Part of a small language model's weights.
Size: 12 layers, width 384, 3 heads of 128, MLP 1024 SwiGLU, vocabulary 8192, 27.5M parameters.
Each number is 128 + 32 x the weight over its row's rms, rounded and kept within 0 to 255. Layers, rows and columns count from 0. Numbers have three digits each. The size before them is the row's rms in percent of the matrix's.

# layer 3 attention value, 384x384, rms 0.0835, rows 183-255, columns 192-287
110:085117075089109110153160110095138114100157137096171096111121089198176139173061085133116118123200112082164210134146187152106143081126128141112168127159134195163085131122133171141177163148153097176095143090095166200127144160165112134158129140117154145142151123162135104168142138165156076158
114:100147084107076129090166078157082083123099106135131091153061081152101155165124159126157161086106149144152135139137158110101144110149115205101125126127109168221164205137073048125117136106123133146161161121138109131136122118117141129087148137099157068172166110127150099140145102156140144096
119:197151149115100142119147089102115133170201087160082099147108187127102056132113182143166169126179138087128147135166163128118190157136145075090127115147153114125166136151152104080126190116116130172125221141128135131068121151036088123095115142174134132126130136108158125112154160126112106141
118:089135175163142138151103146108127169063140130133126124113116154141143159170089191071113113134097133166118172124024122121184095113122165154091094117100162131111106120156129209166121132123059138149144113145092143137176118104232134152158057109131115182118123084132147101156123099115062173138
119:143096113159132163179129110108180132116129080187122099153157127144129185160103097122207140158083125168113147135156120157107148137161154149135118135113109083117119116079101107069139057139118096135116133124139088128088104135099149117188117137111128106097123095117220166077120077134072067108
113:102124135100109110128085112107128093100132092109123115143112113203111142141151148107172121145145121090177197136158146164118081153110093142114161139098121132101129169130124239188096135231101107104172146152107114137139161156200152139107142150148174139082168066072153115144169133151161099134
117:148105139133187140130052103103132124108118118129097120145147179073161068110136141104115110169113092106104113123124100179141136132167177127125137173128116093111103106142128179125128061167137189138190084126128115062085149167125149152148170086146108128143036167144144129142160098138086067132
108:167152095138120099143163057168127131150171161166143095093111145091073127075173102164108157127118127090175150078181107088186215132163130133130157164105121155182154116154130097097156131131149139086127106095157141136163141070174152103126103122131109118193152143133118132116106135098129165142
119:146123147173146188162096081144134120086153151153135115170089129121103129105155066092127122160151164129138137089135021132208126217126123147089193116092089099138064128134144086121124102144124139129115143147139106154124198149178135136186069179111121128178121073073182137117158149068080165103
112:184081138145102104103116130162131131110139088105131116117151150121096091125167164127154121144160132100144101109164074075145114119145138255073144108131065168121116097139045119066124100109154117131105153117125092137131144092149142132146157116198087152118096103086123145105135123126088133132
112:119044179033143123186129115107141077096132088172165126091114151112176058168068105120068119100146124152167041182054079135141109167109104071165090164111171112186178127145201081093118138120154090147153170143126135139144117106112186193078143105113111152171076096136154146131117144173196143090
112:136091141128121208175150082133134149144151135160141116083127133148095093140120122092108153115089150200107142134177101121184093138151058121136153083098127185151123115079086158115120114088186142144151072151096157103101132124114052157111117111087112129080107124130132137118094180110121103152
115:139138137121100177188094184014066147147096127145205138104187146133111095109105128143150143099102104150109126148115136052145130159138097104176086085098086116113142111163127127117109070118151078139115062140106134120109127086147099103111123112139097115141161169161100145078125147139104150166
115:135114154146087102147134102045132127145122140185180167184161139094098144135056169137164124115127159085150082140097122137164121128123150123077126130107154098168103146106146146086133163163107121104142085160097160077090093147087081103155167179184087168081144085117146127147131169099172094117
120:087087181133126172092157196102051062114175115139038114105147124099102098135131093150151176099114126114138103146170196130163127081126153147084083074083109071093090136140094139180149095123108105117167113137115132191109107093155142109179160179100149090149098115136113166144152092110117158157
117:075134131107134139048103150186136145135106159118120106143176149172122171108166099144155185107071121098075133128155111107126140117097191155161084120139158128134044130120161123131142134116095122188142119111144174086118163141159166111111095106194116121169170104122084115139131177120091147108
105:113111108083030134104157072078137117180128113129043150146115164113106129077118129130104137103100144095102149125164105119119114117115110145143086156099172116128099144163087117117136120111083095105095105133175216073124131098093128154148122138170191135090074113103146107129143127145165136140
112:132167164118138163095117094122132136101139113070161091141064129130081145149092097128129107118103130125158139113112133156119171132104152101114168202227055130125103206123175163193094077105142140167125110138193120212103138117122115149125127138142120117158189150084169121188101109095129088149
114:149133136065115102088137121101153143176108101144141095076195144082159109135142121129130189107124136128107165107155123166131086166077132114137157146141156098173149109104130150145160108132137086059102114129101145115093133086128081167151166121156087174090124138094122091110092115113166130159
112:099142079150131097107177171092077116160135073142126153146156114114096148096073122103213216168109166101090172159104113127163138159128156161127101095174102140103104103105163145175141112139088116089130110150101148103158147204155063154146129067114088093119189146149143109163120137120056142136
114:080123126113119081129156116119131151126086133108116074061118125150095144174146134119181084112158125085104119120121191150164116096127102098188120133148159188114106118189143153138093095123161127105149100180144132156147117126116143131183079127125152184168108126098170101122079146115114094058
116:123131119151106130115092083090086178096082137149115104153124122093149121137088121140155062197136153080117117119139059126152186120168172187109067139122135110138156119107169103127149122142071126161167169119134120144088130101124126148127037090109182082150132144184098106126109112122190099116
112:090155135155149140159137141153120168120195173097132108163105103140061132108190144131118129098103138110155182112056143203128085134144169125141138112099138092148136115127173133126109096163160109143167222106112094111082160183210132101133117151132031107112135159099089125225140136102130112106
122:140117144141128136130164109132093141090154131153100173178124191131119119129190157138048129195093130121111125103105111107137131086051134102113128084102189151090169145116183144165088080072135183108158166168097053136104148148098105114134143103170151116126154109141122129161092171098164152103
114:156098060133109092146091130170105112165078092186106126112109108126156120134120163237132170094088108129161140111133176152115125159129135200089147137088123096172112099167087113159097129141142086112111109039184079119133124135167136074105146125134138159131155098111118130159140139139182130133
115:145115106067147150172031174088155146184145137092116124119138098125139121152211092154057108116143179198130160094124175093060158054095145174152128099108155125116157086116135130170186141164075150155138146142126114162072164117144084145181140138122160147129127078087138099101146190115116155106
109:139092089160084129148151199110154167140109088073184120124181039129127147131113142151120137083088129150123189099135120161133195077154124115137161193105118161208129140166158117127120132141172172120125130125145138161123161136191181135123127162159094121120109137164067144141119156185158170123
117:164123166102147101156104168158134111155144126146169187122126170108133123133112070118114151126120144109192117103121089130124100087168120094119102155122196125153175205100120095072125126123089117120116167156140161055055086140119158126116160142121130072072137207150081082132146141106157125123
109:135094112105115138096142149116100108160118098172054151134133062089138113135093120076161132102142087185101143148160153151099136067151158107083170147115122201131146106126135161146174141177150101103105117150076136079129179165149116167087123089112160106112137069103146120102134200100095176107
108:135094130091122195137212044157124041092172139169147117124078103125162129178109052120088120105096134146112079135130089127122149164121067177105099108115093189160171152177176122107135077135104204175137122089136070059108109119141142171132151120106107142113159127135121112118159168108128138124
116:120084150094118118153094120134154112106102193081134133061104083085073099138137138152095079149087139048077180083145115144128136085177115118147089161194087110119166134106151135089144091076151120142082105138117160132094117186134117127081118103105106102142166218140100118123135148140173129143
115:176120158147116195125108178101148142091140120177188140185097150173128133195103129124135114110108108060134110099080116152160105133189175180088171130167110122215130119062175134099168153070106129142168133122147131140115120085132117132122123121200098104131108121156142147113098147084175122133
111:082103093148094071098132156157115106107156151152119198151149080110167195145183106086168143116130154143148082133142134113136096131122164171100174158125121165163077105172092145133111158169101140143172083114181097123136112115158118116143141108096072083156099141132054121167114109155135166166
115:033110136120108166152126118089159124166112148093154125095108114179114135095120100096180072193190145195080124106092134121137086152088124142099132134147178155159145145193109158109064150133071051133145122172071141094147133178159107125139131124100123116098146110152112112119130112130066084141
118:110116101131180145131142159083119081115177140135145124109126107109129066148104116113149093095138133170112108124113156088124129088089154103143116134124141124193115119132132121074130116168102142102186158103123120135110182151120184151117126127198164118087122139084148141134131105102140146123
112:129153171146133102126129183108140143068185132128116119106143071122109161125134128085145074162107113171146069133101159114107097172121082132104187101101158130152080139106148196185152203094147182117127115108092064169164140168087151081174110128101151114171133197174131160173104084127088068064
124:125156127149105114110116149098142189094106156120158083127099148099143108113138115152157077079178114136108133113103138087091188084099124096126076111082129128127154178133103168167195114168091116150108085132126073161094131118125163107179177183130111125154102182117106130080130093078164067134
116:040158156148116127186150139080111112114105101105132142106131146147060151146137085114132131097167068169139114103183125144114123154100169090181092186067129161152138124090104140134119209110140066138070180125166073149104103161176125200138126179141144153101149110131162138150145144124125121136
112:193185117062114054094132136130100105128144175192114180192090106158107116107147112132055116105145167127142142159149090118099119116094143171109136173176152132111149092155130226128127088149155124144140167119135112092120131120106127163150090173191069064100139164109139160130126128114116136160
114:138123082143107168141127141000123155154128162140125111085073180117089160174159137127140159185091126095150194147087110109112116126139052148132137135135118159146124124132187182072101197133108145157119021158133171139062143139127108163128095091123186121136134123158139112158142170163117086110
119:191172082151126124088091122128128158155094094133139134160138147124126140199105169121104116134100097135113120125130132140119054144130189152101095119132142176153151186186151140141107083097078108108131128044115158110111149155095116115139145139097148151091141121062125122105143128158161113142
109:160156128130096124138079139170104165124192148153143163115153115100140146158169107097123134113155079116154069115095149127128069150128168094099163148120130084098128096119133092079116118130153130116150075096121189135072136142137158101131118095136068079157091073144149151137135051079136125124
111:152090066136110128102100135094131161106105157114120147149087130062132121108060128087125089114106177115107121090161145115203111123106160090114113147106152048137135138185116115123113162146133119145099072157072135156036159088172141120142082121115160154107103150131081107160088087071145106141
123:132119188123110114087182189099085172139096097132070107183151134170132104117177118092138117095113116131125097079104145098128118118174133120110147111127147183131149119112130157153166132086109142214185129094099174100140158081129180100176147118136096132152115141129149135106112119164118059112
108:150166117137139183138168115161118150104098100157090119152122099122204146114156151142203147072089101137113136119108117119125137135103149166157115137081118129092133170090142113155085176191107092155133081124069186208108178126101154142164187084158071121127100146142101114166122163177131093122
114:184074192115097144064158156131175128144168119143126128163133143170131118139092134119122123065099106146095095130090123168188142202098154163139170101130123081150140072124139090106142079136163142123116121179109103210152107171114148139155144105154098156116095105062169084086148156098124157171
118:144116142143083135125124099154106108119097138117104168148139128198148111092107127112092107105122147039106151114101080123158106186068108133101143127107115121108174130133133138122088107065147171135162107134160187104099102105152114116159126112172126186100174116085156092171128206129126130172
122:100127104143200104171084142197071123107102094104150128128076125135131070175156130134101108114096152088066176099147063124170160136152060140145135150180157116138122119147073113135120104132178132116136100127175102139120158155071105145118062138167122092148052135176177150154155111115110127103
110:120119110159113110132154130158136118135093184148154141132167167095212132119051160137124115174121106125149109065085115107095138199099070141122163137115060147133126110127117162154133082159167140143170087137129138093091097089139126116115132168116106125155105120109168109172156162146096152152
104:138126120088084127106160183139120160120111147061110132127104119106091054164073135140104148061146171072128094163121140092136157097115121171136138141130101172107146171124146146118140110141109144145131129162127115105123087159147199140164105184128091119169155082066163122125178112129081115088
112:104133170181126109112099172125155083146071146124058079118128128120146134085128154170055080136129098152133086123100101057088142120133141118132131154159046089054107129107098140152110123097134116145148136130096166131149102156095155116112067134079163135149104169100162173084142116074134175152
115:131158143134148114182118127055178165115102128086169068153117045122097110143101170116191162145126105096113062119115206130092126112084159129095140124129123143109099134113144112135109128115221065138103141132140118135108146090132159101107130140179161116135157099139116088133141107142082126165
125:118132171180123123055191075152133123097189135106133124152119125143153078112137102193077170104111135050094135063117119074147115179128151149129119082143152138105157122174168089150100141104149091150141153080148142108102199081149157143170130124141155185102106111177051063163097119132132133127
110:106141127143168075129163180164138115124158107184186127127105084108129068150128149153164162091124108232154156105123140150121119195170118076156161099160058122113074102112177077109132126095111168203099187093045091142143133126086107081121115145110048153138121071134129192097163151103112096179
112:152115110133139145115132078166187100197191170175150151131115132086160127136109103115161095090119132129145137172074164119146143113128115120137151098107148101122130160093126123109139134059154129103132154150110125068114121109094127139158222104130092197073129155181100161069123121179103136120
108:079118151112140137184118107180084092107130090111116177141129112178105159152099152169213113146107156100164086118184107070113141051118147073155087084112094174108135149156153077167127132149001194136145084093128164104166106150148168123144145141104144141136122144121156162126182151136203107119
112:115107141158072151122132203163160101167114180115132136072156119151159125130202107187071135129142093105118122113161098120062186164163083102167099139168160108171161119170167129130150118090173094130126183025179093081088090089116096162068126093079092144103153152114147152204142117118184106131
117:119132117081116103158127151129145117109079096185067204174126163060117149165116107105110117093138146151123137122119097117141147074067118090151107170117165180126154214108164161131098129139123133088163123164137064146139149148114079178108113082163112116128086114152127130025140165145106208083
114:124135142134097138068171178166099077160101073118136142090105126120152175129084120134168186135075118121140125108126089164126155083141116154155109097070158151097122141106184094125145123103078128145129117130124148085177102144187144132149131145121145070135110238147131111107096145132167148076
119:178075083183181110109111090108112113102073126134108116132148125137124113142114149149135113127123129115209156159122144186176139068131166081177155121120099136104165045093164123142132070121130095120153111149146135187189110135175118083123188175047109096173079168140190066125125148081185158125
115:147103058146091127151150148108165175123123059125166132145147156102150159147123060161158145131143139140075082149137155107182131142107179110102115149130166160140138189082151152163117209134160092194147162186151178088160109139149127178123094155098110142111136121136102068086115103081186118168
109:102120058150133155100131074171131182072143162129099142133131134133137177095137107112179162126179162202178150110111144134166128086120112102139162090077165101150101089157135091171143094133160092163147092153124120167089075193147119084105115146129149138114096132143063111133132183102118114196
113:123119107155150102162123185146091105153099107145124118061151128143115141063143086155106147097099144021082098093150143111125167100057130145130109117101220145061098086113158134093080109109116105148149185125186101139071161117182114139083171099077127168115177139128132145158101113090125139087
109:106105140124124063110149056122140077074158112148121161091136092150130091122166111142161067119130151161156147163192101128082086119187115176153072226143092136077106185173115143159103152155115134162091166049150166104132152118132080139163169140101112127190100146171168082078139138164156114119
116:089097145132136126082139155178129119119184086109132112193091132123158132105152141169126090118119136110148138107122149093171187113146133047129211125164076108093175087211157164082110140095097134143143131201100126175077144149128105103144158156113085165130128139093131065152134173211097146108
106:166105086196187112136112125084144128115139152161109174132100148067152139147125198159136118098135128133089100142132171131151120142150111112082118155143091211070126086151171202105197087115178095091154081109133090099129128156159130157118104139133109164118158131174187087127174152092087161119
112:128082115130112107121116153125171056157155154067146132125131112099120197098166104103127109180144068153160100120195122102132129155128058077103107110137074089163128138121137151101101156098134138149143139094149133112092100092155097141089062115077074085151143151108164186093106111096126093117
121:136128169088106139110148086126106160154164087143140127074114125051142148134189094169109148096144078119098099179110117137083172143129093062080128137187108135039143173114108067093139093114114083158129117092158130128165113046047165096162119122155147095139111138127106121113109096121149100104
111:130109139175169102078154112163074136109130113148107142121122090132124129149149166111088101050130061123077134160153161111140065152124102142076173115132111132061131151136181126129132165123158086115154099122115152195085100113140167140085088108124124175130109114102140116131173168141145162103
117:134119129161129138129163163107138109139147136142171177069148145172099157086120173100037104130124137123096138202109139120117098193134106094112179120156114086176098149082173172099160184120126148185141179123110167133084093161094135164072174196173116132091108145100140111093138125126138125133
106:135152064134125129086066144154114167135121096108114135119098161139169148095154139113079165110137112105187113107103105112109153174132166116159162122171068084121035166114198142178116125122072108115117100152065206104124136161106075153118153120110142168130168104125110109089138158150147148083
115:149107106086164129171082086162129086152130132095152110099146094174141115150084187144118127080134098083119124129144142125110071105145164126141184194194138129062166141137133137186127149074140117111112183141131134147135140162140150135174145176148106093163122099131205085120074161132116114202
116:160137088122150132170097122156107169090103118143119135097140162120149142082102129086101070152184146140129096131080140078099160131135118121144126089129099125090174144091111122147144105107115143095119156112131143115112135143113168119151117143101156123165103139114074106134108095096093184110
# layer 3 attention output (transposed), 384x384, rms 0.0468, rows 183-254, columns 192-287
106:109143121132159141144067188134110067146037102156122073126121119136095089114132153165187142147140210146142145135094091094095160191118122143150153160133146196087114136142135110127134149110113205122175101129135103104145151152158106102104134080108168147132191129159202120088064141103092130114
109:071116117124129128137125128166110098138155073106119106069098131120162058100109119077130122060122088176160130117102113146161139122108159148119082070148126110148111094151114130124138171160119154143149151100175163180122075143152157130156196075123155061184165128125142145179133095153120118117
113:114124138142106159164122108142122175135128132134093087202074102128184103164110146104124103149190186081192141146177031140170119136120124084183153084079112128122183057144177172116069122180121169130144122069173146084127110182136071109108123116087155106085125173159156138134114181122142110140
114:116098192160179119148090124122130111088116168089190162142124118173118185061138125126118175151139118097129163124122113095107194097141148090053132088186166171154115121136132117079092149125075148143126164128090112165086177140148101110127143164119107079148111100209132124137134105153140133198
111:165106159093223147159145166148109177208144118106150117131148076069089178131112099107165087166146125106177101100125156143133138089126134125153120134159142157145135110149136125103116101115113155127118063159130156178143066074088098108152119076059130131127082112118128135115162134162131147139
109:085108113168126095103160144131113155100135074145148114116136194159124110125098112117176182118111142201130114108082142143100087148114105153104121050148133216105141132129134118199084116084116142159144142081146139123141147079049142122091144100118153068138081098130156088139135121158182157176
111:146129140166127138152188118120127173103085160140105125147081161102148113165044137112130177156073110133126108032179098153122113055130108158085127103088093107146118103159097092172145065135110120148167137151071129122113133145144118120113099170134148129128135165115140057150215069118152152147
103:112217153132101125103143113083114103139165105087155091111117118098174126146118139127106128163155111111100104095120154125163079092159151161156117095161091130048043063128130112137117152049095136100163130079148143124105129096111131141122103115152096166133137145167118178119091214148095134155
114:127123124149053156134165099112139140165102181140195095066125178080162141060077094098147124159112129137187115122112127111149107119139132136113145117121118088150134105148106116143101135135123125122101175156054150076113133092151148167048081077118105022101147116181109147100066102118159137130
105:157103120145113069184157150102128104179091112120148134177108157120120209120196077088125124114139140189155087140113045156114147106145161144080181127119145140131095134121167113057201136145172178112154143133115110115104116174118122080115127111148097110096155065159124171065154155117135109088
103:143163106093133170117136178081147163113103163095125125156107107102124051121147108129155102111137081165159111153088158165133146165142056128100114171108139114129154122105091121121153165142171105068104107065112041147127166155137053129121099122165076098204149171152148138139168152059091139122
106:144127097107123133151145113118168128142126132085119169116079101128089110101136150127186143137095162081131126161135160128032146138164095107142132100122114155096104074131132144131104118190111075106155133150153147170155070165132115117076070128078185135154135130135069142080076111151070121167
110:135154138070082137162113117185160117160113139169061147155131064123094170113131149048171106132166114133114132104121117159181147080131097143132164119114116126070077169156084160183135041106129144105145126114113199145152120109097105089127161155135139120113097104121150101106139121131178145124
109:147153098144102068094151134083192109184093146205177109179101123134111061123082141080130125169153098112140161164178147134180151135118150144120146152155090117150111121143121087045126162165111150124103106124182140091130080106072114058109177186073126101139105152136173086144167063150140154114
115:103112095134193189081081170210109076116135172167100153112123151120086127137157153141104173169141122143118100112121102156136149080133113122148106145138124137090141107141181151127148106153117090165137129113146154109110135145140101125160127147102133096175167156082216088170118124160080185190
111:113070135157100120087094061130198195087154121155123099142133122134158145172120126028138091102131125120134104186146157102138101099124198161126089153170115174126074167102142161156122093133133080149080065087091118104142133110174147147111170108171103157139115068139107135157093151096202135088
104:115127159111083192152134149134126066156198089167125142134137190119152150136133130111178099124155131093105164150161148127140118172132113123130106109146122111120100079123136085101148093181168158204094131154136134097127164137159213061160121197137077151111126096159116108125149154112174077105
107:099145116153194179141109144111094124075128122104157099139126129115144114093126158184089130132174150136131182135090123132125077094130132139159177159208103149138135179111123078170157086142111088174127190122155140065150097104140117199143178127099169167149138086054153164099097126120120147169
110:144166157061132110106121162151145131180127075061080119098149096085124094167117096134171135134184157175164118162175121158096094125116078122127115107107131122091062090144104105116133100183138092091159183117142132152189061122115110144100166207154149158103185164112138140110106090098152109089
109:167171055123174169115105137181141165162093118171131082099135122157105086138124105127124113183145162156087126158116161123175172114108169116186081164143086139118142169158197112121102089165119124107112137110144172093091107153175144110102111134106119155127179131120141149136088143110114165108
108:094168111148118082114133096124129136081158197092158100168125133086110130069147101128108154169168099130153156118145113060144155146160154110120117087076170173173102129124108143152127146119152145195105187161148158091091110141143112092159105146117145101075103101134147138150092133169139163048
110:120179110133093121145099063161114056147131132141107060145126158114185154118135139122153088118162082172122149152137134174160096089111157138149141106120130106114195127127099113144158068119145130179075086121164109184131080082194116075094188116064171124145104119121135097084103191145211137086
108:123103134148157099109149129192020155159159124159149172126108135230099101121109106104109174106137129151172059132124102149186141133090150152135125098152141118154166138144146104084116149103140146202117136130145173120212157170070153125120118179118134129136137158165140098138160169137110097092
111:138074159147099119104064101087177122150217104076153112168107097069126135183081151147160134102137114133109103138155126185141101079109133132163140141162187131130173132210074174137112099138125111100147126209142121132143163155163152119083143140164157123181164133121130162161155126128141086128
108:095094098109160106168129084140147101157106125202108127163201111101155105108103112149141138141121158137125154104139149156161159139158149161158127140107174171142120086110154118096141142190081094165172164098162109104111098112079143090105093183087131149174082129123107144108131132147187175087
108:159143158149148123141136141193153157128097146076125115139152118118174120203100081172097153103145161154130115147113133090105097188111105177125138070150140156098143051140133131083103093129091125126136153108117161148107120155102121128183217137131135092131082126123062091121120132143170114132
105:223157123099151122200121090112130137141144118157153129106175118176163118188118108071128044122098164133104165143114130158117131134163109100120142169055188140144079119084169096173104150171155172164096178159110060151158150085113119162190134190143058166141120180119105169117144172130089145140
110:127017142139140172101072148153089161113161143121102114131143142132148155171155176180133130075113130094149120124161111102159111080129094162074053114151131071067193118190030164102171162102149119122161130069116121113104120168132140140097108143089075160119160165141125127147168141132102067107
104:132087092102114084167170158156163165101139165137128136148145083081129121176112146166069116106136052108069173141138109136138126176159109154171165122120114195135110128100132127077103114136078131115126075104135173145136142140109178111160091052090137172120151147100129113171225167131118143164
104:112124110062120150114153086040148131140172129120038088151093125161071151213096125137168072120131106124086133076163142112113083115122092154140123178149115137190146108217079120150186165122123183074203098118131137076129124119180123096127095121091109163197143140134107089077169188180113112121
108:136104170184151101169144091162188149067106092075118107103138111153134080164190140116148096085197161102066083105146167156160052096114135099160084147158111095135088114087127158141142104111098153154103127141121165158127067137121116130141161125114104178147139106088123114148127110099148115192
110:167126125087142187161130088108127157117148109100115130113164186142143004174086123195128095185116131096157145117124110084125118100111119106171135154199094120141147106151142154110158144180157114197050109149096175139155135130165093158175124160112167159117192109155175117142140151134191084124
106:093239108101102106186164076138128126143120132186063151107121204109144112095113153088102110155133075152104178114190132155124149121100135138146147103114133077138168162129129115124097100109103121118111113119147168097121172152202156115140158123155159120101182140071147156137181172164142105124
111:130191094127072110082173172174132055125111087120160108109146111103112084126120133125115096161131090179116157112118093145113162138131147157038121137136099088113154217111073175138115157090116114103091121103110108113153135129121107118139136069078118098138087134164147094063115057159192124147
111:167165141110156173060100102153167158121095148121142096133096164120121131137124157119108118122087100144105088129115094137138120029125090109158140134159139147156082109157172183146144164162157086182111109180113128133157167126123127118123115097147156127118138168157137124097098162157134117148
108:143114132151177142123116150115153072053129072108130104124131165119069160091164139098118101099095119116218147118143133129143209177146118118133109179100153118178141122132083130127134119105118139110165107105142115070135167099124131156144058068121160153110045124137144064095120140091081122115
116:118157084163138160083107139138210137097128138119140052121111136175132073137101115077058135172079135132106130130126083122101114116167140119169099084065196142164185115116111124145080077089128110208133125115100117154151103120120124108087128135110141120147101137149115121144138100106112083156
109:097134230160123146147102129172103122117083140130148124116105150092099115161119143209111133146142144178165090040088116177162111144158107092129153118101128134151116175094174147093092145132117123100116119122162115109120123129100118126159097106127105111147146153152133131137150153087134104096
108:174127108164111111106137186147099126145046178124155108143120134146094156111126104141170099115125084180122132098130094134117176097169102136168093136121071126086115050158147137104132113111084134174160107140149106056128109109165081131178189162082120185123136141137070119204138129100122147135
110:140153129169123121177146090183130117115082062097102129134107174165087150160118084120119142088092160067121117101111151001112094107169084140255086155142129075141114130145188063170092112115106126160134141126116132173104120129097158092164087151141161085132137099157122149067155112136168098160
109:116124108144144139099148173122213099138102183127078152146153186128111104099107100151065108124123117101082106071096105078164089133141158123126099105133176096154137139146145093148118136124144121100167138093063105118124156100146155077102148115201117154177116144171176139111171089107127122026
109:116129140110076099145096130171100101179126120188164103088088144063108080115103200080036093143150112079128159122123133151086183094172166163126184107087129062131194164136122170079173132083092111093130156153120156156147171133099116130124109170108117120180114103140130160140119111077160061140
108:129116149142115121082128158101131140119114128131055074131174178123156123164129066167118088121133097108126158142181141072157116176183089117111102084106161159134133124145155145103118098113167086078164141144117099161161144095114126081178163119107156137137148117101145131146089133132131194156
117:168192074040180112148150157139139090135172185089147133142090125122143150151120164150099125146068184126124188141099143094110095103123112108124113122095126142155176126141100100120165114073135144159116050104103114122147168076129059103180102154134175124135107099137136158116125143117181146118
104:128145134112186125151104101145121141160152116101130165144089127091123130143148129136140088112088104126076146144133143148077152120153068102106111134116166143128176165065193149134098177126125186169116097127105138157083132094108060170129118154137115107120145133179122131120134086152117085095
109:156063159106088138111127139087134152112125227121153130120117115123114110193097141142176114177155138121107106093160163169107165087120153123135138168192164108140156200104173110132152160125140074126148139158106120143127084116157060154095144164094126152151154172107122076149119107156104096087
111:108138074200082190078135116132149155156099127101065156111088123142101119172063119107138158150164167098148152138108129159115064149084168067116184152117117113115107089118113136111131162138113125132145168094103195125134163101174118069152137117139136116107150113165172124184082166127138063117
115:159187123134122139134149136091117144146171126143163169116134159076173126109092125060123123202148145101126147145129158136110135153111122086145108168204071134139143067113133095182138101111118088140099131163182071100127106087146155147138097089112120148178136145081113099139130130148076152152
103:082160136110114125113085116099117115154072146115082146164104131096138143148099160054133144155166172136068105106081119046060180121136135169070136173112146130088147130118089117176067106143153158123144147130061192068141141049128107143103151116135118148145105132137114145087141121159140124105
102:130116128116152096117169197112130166122113143147126190140113144121100151157157129139092140146201119124152142181132133096086074124143151087125088091140177201155109158177108057081149105136134144071108155096193140138140072133103073172144081113143135197045181132183115103135167124111129131124
105:156124173181130053107149143110155075126121154102105117172098062128167132107062149088096112123072104154111138160154161103124106118116153116124114152067067089094096134114134113126076183080098108161093116144087126178054153108081169114116169078161103126171112122081118124110140142185140142098
111:140131165123081128122088119108135134154106169139116081140165107132170083111204140124126160107143100133102111118109108187119171100140144154097202153101155126156114135101103158076101146115129157104125057105180141111153103153120128115132170118110146135107134072120125119158141107084120122095
117:162122146125148114094183131084133130154135105151069125112106134122135154131162145186136126107126083133128122106065162118132136116058199089149125148094134099157185108156103119160113140136189121128147068137086094118165182156152114168149120187116098103195137113137093149155079116122147155129
105:178130100161085127148159154125143106122161107154145154093105083122125127157113121134102098093114125178141146126125099115120114112147131150092167152145103156114152124135121124101161140064118163192205131130068111100128219138102124099129058109163185129171063170137055160075141150173136132129
108:122109100108131162134177087144185080124169115181085190142156121117085108165075100121132078150196134117140061159070145149099172160115122157146109100090079078118109153151079139141109145140108107123118108154115144132084107209116130172153210160121076159108156102128124167119087120120135125149
106:068093117089133179080123138136164081130126141121147115165162137065130156102090117121132167098112086121101148134160144117129187127126144112128121173197140117155155088147108100169070142156103162179115072070151136077161141198131110129161174146178164130082065101165136143090104166112135086150
105:159093093123151105087085111120095181157125093113072101100167108177118126083138071178124200191148141083147119175115163172119102153116133126123139117091137123118131074186104146128126123108207116146154225118155099111167148092151171140157130109169139157113134149192082176144185100090139137132
110:113122156122143079133120086105127094142136155126179122134171106097178195140115128168129120129099107206122174116126130094100186138121094140233047171113075122081147166126114137161137188154072091168103081129175128126131129133189187152084120148149178091132148114097138131151162084155187114138
110:111110120087179111156104126175099148105138067109155124149104109169092137109128138130159098129118127088095142119118132153134134146080153094103115127136091149077100068104124143155146137128172129152153124128170114059135092193108122149131123089169118098163160083105142104128074155155145146141
113:072145108160124147140141160093142107173137100089192100107182081066149135172125138130150229101064118145134092100197095120220135112128164129091123123144171086123120183084160096154117144149125090173098132146172071147114185098101077083084094138135141109157154152119132116059111096132075119129
111:182179127155076119126192100052185124164151173109106108145116179134105068072114154171186104094074062130161112175185139084146110159094162129119106095088139210115142129136122150105040160155086078123116098152196101100124122135135080136182077124140087108153183119099150112124118150068208101138
109:074181155149163116107146117097138028097122182140151163105129116131147178066086140107130065108087126141144181135141121159089117133092103088149088120103152072099144126130113149103147092124126121128122154121114121115190102197144094178072064155029178139125136213133131138166142103117131119121
110:138137217141125100129065132189113130146170123135116115145146159096064123190110223152119111118124146156133136123121193172174130036137176117170102099096091146128122139094095091175083184113195096120112084152118118127128089151165165122068126130103114106123125157142169159159147137080094130076
105:145184070159137159108146089157079137132124126159066161099096130101079126091144052083104163076094102138119115101208108148112146142148104144120155122112141184114153122153167113154163159096098127094206073102114114121113060126142148098101151125105126066090147142107164071143126168133118106184
108:102100086127096131158120139161090114087116125097163115152171136110157140131108107103136167147155149144100137144134126079147112129124125100159148137141115116163111093117091163128078165084157089110145109084134152142105139139148126163128120174145152163160149153121118189122086132124052099124
103:132220148129098084127200110094113082103123084141073150108158166130111081153089130083089086151159068140076099133148129097120170147098172069117154106115156139122105077107140129104145088118115134144192128128134194114067046160133154113115139191088113146095044080169125180172102161157160188158
106:167106148098179135105066088150133099111083141120154081140115095135123080202128192095140109081103097168139124125132163073151106132096148114134131118058066173134111166146056156116112105158138098136089157110144171116070133110085147117127137135169093111111062129065202150104178160112134153136
115:111158080113129151148135085122167088084121161153120081136087101126143109134189154105148149179123149137167135115096142130149141112075140126055151118144088115140198122148121143086161031135112193149122114119222116151084185134173123094149133134168068152121111125116119122155141138103097156112
110:118165128188107048151184148100137163153155097155136145163131148143132099142162157143147132143100092147136130139107178139086087138119147151126147071157204123080132156114125212049135096130105123139093124082112172136084155123128095094106089159113109132113139167144136101077168152198065095125
111:160113138148108119063172164096150134103127136142138161154140153129097144149122123203138114131162119137119128109115139092154173143159117117164160112159070120145148116154094156102137160095125140146046135120101118124133100118089123106073131135058096143094144133120157198117165099159135118160
105:116050090124132108156143132117145135173058129114125168091144081153152097074135140062131117078151158084109144110154172106090105162101173135139119115141088113111132118122166160139127090197091122137162188174058138150138059127154228131144104216156190119116141145134139111145108095173133087143
112:175181141111177084129097187140172201154109145086149133110143122099144126121077124119146136139125139145111131122139098164152167157135144148135110128172073140094133124129108086145119110060119162116079116116107055088144128129148078197178127207166149125110101123135122154189135126158095154151